python train.py --num_hidden_layers=8 --norm="layernorm" --init="uniform" --init_std_down=0.0697 --optimizer="muon_variant" --decay_fraction=1.0 --decay_shape="sqrt" --final_lr_fraction=0.0 --batch_tokens=16384
Each number is 128 + 24 x the weight over its row's rms, rounded and kept within 0 to 255. Layers, rows and columns count from 0. Numbers have three digits each. The size before them is the row's rms in percent of the matrix's.

# layer 5 MLP down (transposed), 512x128, rms 0.0699, rows 165-214, columns 0-63
098:139131160137136149169126137147115145110148119128142143094118136130126153109117127119113092119132114135115140120117154090144154117131107119124166150152121133145112145158124072150143094135133151
097:123133079147145142124106134089169129073119115093144095161118161151135081127145121108069154144108131087149170140074146143135128089139133115155117100135112111123108117094180145130105117120136113
101:147138173091101151116139109100164128094124090178147104134120073111140108142150094153130117098138132095146140136097153149151167099179112119144100137155148130083133138173129091110117134126181106
106:116143145141096178093137143148127098119140138131121113127146125163158095133135115110111097159117141080114140173101114148141139146107159128150147179133107132095154110116113105123124154054152145
107:137118119117136123113137120123096115158103164084150116110113164110105176140156101132119096102092118156130102119130146120132126153095146142072156183122099121147165136126117119170123105141174121
091:110102132130132119147101089120173106128127157145046106115095143144136095091134138120153106114097158115105139113102101155109118120155145133127115128142126137128127103137143134154147127130187143
109:118153110171142142130104138113161149159086163176121160126147110096103125105117117129143104130131136089095140135120145150112145139104123129081148156119139167071135087116118104129167123162080127
094:128111144105119134130118145142159122116116102084143102134137146171099175141133091185128101141109130142118175088136130126092112111140086132179106136118137150134097132154103150138105156115170145
100:140123167136180098093139111153137137167098088146179124108188074137130132116146192145136152126178161089125137141119125132135129121106139114173126116119127124129129106088103136143113168130140119
099:149111137106110145120094086106112148163078145116085114150117130103121119112099086119143122129148112149143148161141129098125120161128128144131134126114114144163158162136144166124114076109135108
106:125113127143149125151148081115130137103171126179138133106170159100121152146145132111138104116135117098161142112077148093067144091126172125100141173131083103147144092158114131173089148155136143
103:121102077113098177184104108153122119158122100098088114141151108128139125111116114088122141144158115112100128135137140141111122140165118105165104116111141123119093098114116120145143141156096115
095:143158119138132157088119097141143125114152073136092140140131121110151144119162115155106155148133118167138120114162136105101145105125142110143070137128147148131151101084140085105125141161170113
104:098139104128085165135112139101117113156162153085136117099083116155093127170112125155194137128149129144095139148140178097118144138114120162129123120160122132118129103139118103174137133142154145
105:176101125101131120116132096125128145071062140130158161119180160102108111149108148112155103108122135140115131102128137126155106167123129113103126104147122143157108150135164137157105146115085142
105:177110127138186124161091136128123173116152142118128095115085157074138141146128142129172134151106123131084133099149151126126135122091123160126144130127142123130168086120097147164156135159170124
107:121097110151124125119149185112138153147116107130112125151078097135120123115131125169124105124190131125121115098167191147137117137115128118139127122130107122137163136106184147129135119109136100
098:112130112118084142153139099128104127158133178110193091118157109105142139098142074145134172087154116090137148158158154147106176134123141100100137120104093129130167163090116147128128151111110142
094:106121079129148109157125145101138136103131128116144126117168166124154112149154174123103099143120164128137151113145152128151125141107166107111140111143095145160110101155102103124130149097133101
098:119155125145087138098102145120080141140107167137116129126116131146143122132130116122092106159113127118124149134144073129134109121106133103112141136107167116156109153124142100123102152105095117
113:135124120126149109130118113135066078124121145153160143141136166154165120203103096137159142125127135132106103128135150109137104086097133113174097095164154090168143127111123140118113142111093068
092:122166154130093112106143128155135132141129127125115081153109122105139117090130121113127156139117083168117103130111140131129138083168155179109125112110137145109168181151135147103131083087145135
104:134102124114162124146086124096128109130104138169133100167144136054105123118134125133146172103145124112193145072140143149110120137198123128098131083111150125126136154127137132146158139128132117
099:145162138193167102110153118108094133082115127125103121112118148082113122128160139090119114114112156130135135133111154163137146126114117106133127120074100185099097112125087140133123104123120142
107:121157166129166173149120126145107088122178107160129128091103133129167177090119146165106125110139131132075103153112130140135143144087132132099087115138132154146122123119158122110073085099137104
102:109123114141162137098116129092144093082141109165120135141112182155084171156152117145143118107135124143068101102119113119123160154107087108132156154141129152094127149136079136131139106139100104
104:161116116144091129096124103144148120125118143145119117140078116166120130128195125135113132105127149092118143107117148127090127138127176073097154131123122160110147153149155130165122142117162089
097:172130101113177125166141123141166100096138101132099101120147108128125111175102137092105130166139131088113126107134154145145103136138122150107138131109113117129160143132149134167118121103116125
098:134127109120159129101106126118147103139146111146132136127158136105147125139153109182144126110112096134141114084152109142130176087106112112109180168124132156116104151118110146120124120128164151
106:125104120145079167124113107076128096155112163116137144101102130148113161129131111094118137125116123106128150149113142156134145112171148144122149159154099140152075141080114133093115133136128136
097:152119108085097156124129135139109142126150118136099116125111117126096132129103085126125167147164128105149153116143092155083133124114140113120110140180113148134113096160148139094146117125138148
102:151090141095170117169141162119094081106163139100139123132148168128141092146142119157125127134101111115113129180115143130109135121131132140119102137107134086114153111141105119115137164081123137
090:129150169084124110146144105113162137130154164133176101128077170103143127155133089154107120144142098153102143139116122132107160163084124129115126138157128142154175125121118092119129148132138101
099:146137099121124106120152135153186137163117163094128166160133150087150128132085107123094129128122091112147137184133102129120149121120122108158132132134151151131075168121114130136149140106132124
101:159113124131137169107131119145102083144188182148119098159067114138131122145117107163133151124106151105139131111115140140123120116095130118155080185138136120104147126151093135106137142118141120
104:162125137133107128154152122138159085114159141121081082095152158125127165150130173152161107137113166105143158108128155147136118109097125130099071114175118071085130127133108152098138130126103133
101:110135072153136095160146156172161118103114109147094166075109122112132155147139145091106115152147096147133059166108120185155118103172128125125133121101147144123124116149140137148110120094097099
097:165081117090132120141103160082105117104119134104174135144099126122111132120113140143144145113154141172092122134127111110167116124111114123154108081189134115095148120135149076149122100164105097
097:136115092107144142155136185134145147129117121109111108141131124126120120115152084160146174089139149132168125123148104171092098076129137120154173111108090135126151136124122107158121124121133125
104:111134122143168119107168115129170123077102089150139132108113076116124181163123122125106169150148201091133131163085103124145130114145097109137132105118124109126082124159125124115107095163093149
092:134117099127148158115152115109111066100166078150168142155131123130150185120125112129133124148138140142153150135100176123099103142100106128152117100155098122126118104092122092158149182138121130
104:086128126122128140169160114104137124138109179095163115113093126137115139084128091122176111119183093124089109146141134167138109162095118136131112121130122101123115109093134176122117151135107089
093:102128153105112142147122160141087049130169106145127114080122161131117155119181134121143159115161141152124106112137162124121149125114112164143131122135163128145098129108106110126129143139158139
101:091119156140169125113157148134094119124154136129143078115116125154129090167101142100104144150161097157128133140096152079126120138150105130106117120137089116145173125145115135114092104127096142
096:136074114137100108150132089113077111113130120148173100151117129143182135173151119168110101138132105122119147095127123177146145103105130107140124132152121139102117152149098114093164122145169115
104:149127135121092179073141101114166137129100140152158119122129129143129173122093184144122102106133102120129161155119137113118144149114131116113079169105125119097084105108130122098127133113147113
102:123096107123140102116117153119159135120143160092116113147095151093113129132142116088082135127129139120191125160085096148083125146131075123112139136112162112173135143124106139118159119095115149
107:089136130167086157169130100088116107110096106129130160097127128169109120134145133117136112129078163124133149125096159151151122133102119120084128153108145099106140133124119139098098161144132188
099:109079132170155157139111100119143141123135157134112156113119143123100104121134132139165103175113129142126078178149138135136120139111117131107151100128160120085122098124150140158072134130119116
104:136104152109138176134110098135070131123096139099142141142111155107194119140133130115106146138121156096100161110142160120102134109131142134120120077145121127149114189108126081102099103127113120
# layer 5 MLP up, 512x128, rms 0.07, rows 166-215, columns 0-63
096:072122133150110121116143121158124169133131121132120127082129140101145161127142159156122089169135103130176099158161126170133153128101099147149175112168162120139126114127151098096159125157151116
099:120131082126108133205147128114098086140134136145182156127118113091116144156112095131130136170114130155153113182123074107103085111094165133133160120098101101127120092135099137127161100149114126
104:134128164109115096124135091130091102150091115150121103122133117160100118090142132197084126127119080166184187131153146111137094143105087152143114120104189137125099145142130130114114110121131147
107:134122122111165075131114115126118124140163106132189126131103112096165097149073168137115133108129151117114144114131125136074111168155129122116119103099115131104173092141114118151143140139141149
096:112117131106127139127119110109100143129094129129177162127155149093162144092098133148161121142191073145123144126134086124102111122110178172100109164098107094130112156076114129107116126105107108
104:141144109114136173170174106120111133118168130129123108133130148113129158117166151129148093118107092128150117145140116134171121105131101115175168120096122134175111113158135135149112093106167150
098:121137104158128127123086106155137151136158129106087156136131088144157138157139134139145109128152090153135139133142132165104109167091153160136150083113108136113118087115118102133136145145148122
098:094133123123157121160120108088112096114127141132144112144054170099114112113113115074117116156074152195131070099121123140132154136163116152099112121135124127129117157144105079152101129148145120
100:090152139103142153159160156159118106070125102111137165109128104112118121154142144117134134162104115124091108129103141141135120156113131106149126092142169138130102095124119144107138105125114165
105:117061115135143135109161102151151128130086113104112152120082097166107138152131133143123103137131121160142139129156113153098114138123108119110080113103133092132117123084151114135118156133106102
102:159115133117117087147113107124118119131187124127131116132142095119132159089120129158145124096120141189147073142132103146115162116121106111109130091122108076102108137108110131141128149104127142
103:112118141110142124173144182116162113142150139135116115125089125127116163155095104121148128112142090180144116145115111124164103147161158157145167146120102142093160146172100160128150116130130072
094:083168103108188160146125135167145139086117120160141160145150114129151137115180154150109126079129110128123109096110111135150119114181153127117110107112127102138123115126120142102068133124128101
107:143139156126095145144110110147141122110114159116115115146125145134144145126135093136119131150100122135096122078081134181134119177096100164111131129084141146085127183146146174122128114166168155
099:119146136137141094111181106166143069111100086142118180140155154148104127088128137132147136097108117137168116083139111146102135142170078137144086117159134117123174124156152104118108091141104125
110:117155133138117167155099126122133117149153131114164123092173129113139137132114102101184142119093109128122144149130122105160123140108145094095169126159158157094095157147107121112123117159100115
099:132112093096182117153139146113109160110132165143128129109146146123105107091128142115112164136120111201141124106120132167073129138167128107116163130109131109113109161104139140132136078130118113
096:098163181131122107125106148137103158114129139131157142130108116121140126125111112156110140116091129117145094083104145149150141121101139152110140099125139101116141125098143162126129076116136128
092:139138143101159155094123122115193147102111142138093100156120111089143108072095122162119116080143147136142078116113152119130157132148117116122137083120133122142120084147102130135185102155136106
135:159112124118144139117127096199097095131110094130152157145118158143166111179120107180111126130119111139126123131113136066121173129105151141143127107115109113146125148160089155129142145132119130
099:134083137182097143102134141150164118124107095162131146130105162121115139150151122100135118180102119082175155135136137122124168145133088138126117155143135155150101069110120097142134140089102122
107:138138154139123059159182144144081134131127141148120141116136114134136129112127122134112111127137127180103089122110111119115124149060124151121149134116133166110094101155118163117105147147123154
103:150135152123114160116110129124108137114126126106141180111127111128114120134166117098189145140165120150131090135170090105150098147120120160129139167122136117119173116159092149204137157120150160
109:082130146093105107106114124119110139122143133117101148128155100163132152152112114110132111149108119115111136152119163109105159130196130113152130124103104135140121136127095144159177138156149120
099:124107117117159201180110139145163164144161105119155098140124115112096146123152086131133139117127135098122133092104143120104154110141146103140165143126191123138148147092129102144143115151118073
102:094113096139120120139153113085090119131126171097174086145121107128173125129180142111145157141151134093097118121105124143112129134117156149142126137095124152083140125098145130145118075152115170
093:059093149143126142109095118135106170107157160096168173168099146075125152112101168137099148129108154107101071134140121148113155174122127151137123118159106132143087138126151142099117099132108116
097:149122177096123140153128109132133160108129147103128078106133155151092122122098145146107172143146153066122124153130103117181135132156097103147142163153120130120135096146112163113143164142101109
109:105125133161155124152121129107147141117168097122124137103135148120099109107131150118142123130119110101133129092144109135081127158140138089171135127146109147123154140108122114135145174149075126
095:147101104095115092152122101093150085097155074104123166133130143154127098116094129114087156084104148152125094089117144142113097147159147134125175155114141101111132153141109175103095102115062108
095:159117139129096125126116113107147149115146090147133098117132081115139117121106155130077113123089152100134151155131129133115150168102120100139175127127127161127142085127151149127114106121094145
090:185109143079125162109080146105127124124143084127137164099113096077091145120166116116110117120122107139114126160132129142135108130151063141125152125096133132149086147111107133126119129112128067
096:148110144192146150147109091099071135131155092176134110118143146129082086140143116173127129129132131139137109098129131109164078145132103142117102109131123110077153105102130135105141112113137142
107:143174155106099126145143115082111130093084126145137135133138159094129134126135095114131130126102137121158169110105124143068127093136147162122162066171116150123154133173135111154105124092126128
106:108142154137114123105109114170102118128164139124092127136135124091120134097105115109103125112127145109159147153108146145105167108140114165159132149150123128125116123157131115125120129117103138
091:148127143115130097115167135133127201135127131106115060109091111114135144141138105146108156087127129137140160149134132062149131163100137098135115175152085096128087113122122113106103127136127112
100:151159125155137126131114131148113099173160104147109095087145160143098137108113090160144153136107127131140156156107154147112092123175132141130126126145123104150110142101140141114127142089139151
096:112155132116144134105121083124171143120130128177093084103119126106116128133140147127096139157183122144125119149163137135111133169124128149099082138140131104121126133139105121120080099081122112
101:131109162115084131145090130126112099183140099113143109142111145146148135109151165114151112109114085126138083131145086169153101138139140103122128118111138076126143169084118119147103154114136118
089:134170148160117104151147135161110195108135160140119083114133127139164094092132135098143116122135128105118125131155122121138155063154114135118104165121127131137138155172141147108122071125123129
104:129118110113123105145120122122115144141120105151147141114133116134148150109087149157150141078096138114146166111162107120113117168162146100155180150148125114083113144113117107121129117129099092
092:135128135126126166112089139130137170129125119144130135124115125112139114119060134138137140100114141112083123147072122118133077163140145132124146162107095110121148119134098106145113143100090065
102:127136109136077122128098128122146122102139143102130115155125075115102147112175088083150103133110137130138126121144144158116156130123173116119149164096079125144108122104139154106130102143156154
096:090190086114149134112126173172137111151079149144122134080127079062093115148144117120140184144105146069141162143132107116131138112137170128111131136122140128105141106126142174134128099109171106
100:101140116160156128149121154095143153145150113160143092139130112113130132101111101132170066185127129156113120106123110130105097150127166121167128109147109125135165137092153114137094097108104098
095:136138112107144077111151146095122108140098148142139137125139140135118105147081130145121120148137113146107129087161128127154125170144126146161145099087121145127122104153113146112104132153116118
094:118137103120103111122175170140105135132161107124103085124121100130137167114134178135135125127133134108108171126116130112155123113109127137150131128075151104155152109140115156180135099179108132
097:148132081103111148099117161138161172104133125118094096154114123128126140106115100113164092127156129115156113081185166147118122150126120129132138133112121104155105178151094109164109102103150108
098:097139119106126123104148181105110106125131114098127125104116120117098157145132128154124095132146115134138089124070141141135091131095135090135114105149107152095127064115085101146153151147126139
092:123152156136145075140128138145126114103110095136087138160069119141148140121130112093159147133162088123166103175120108140133137131139122143141109149133094133141108137137117180135149121145137158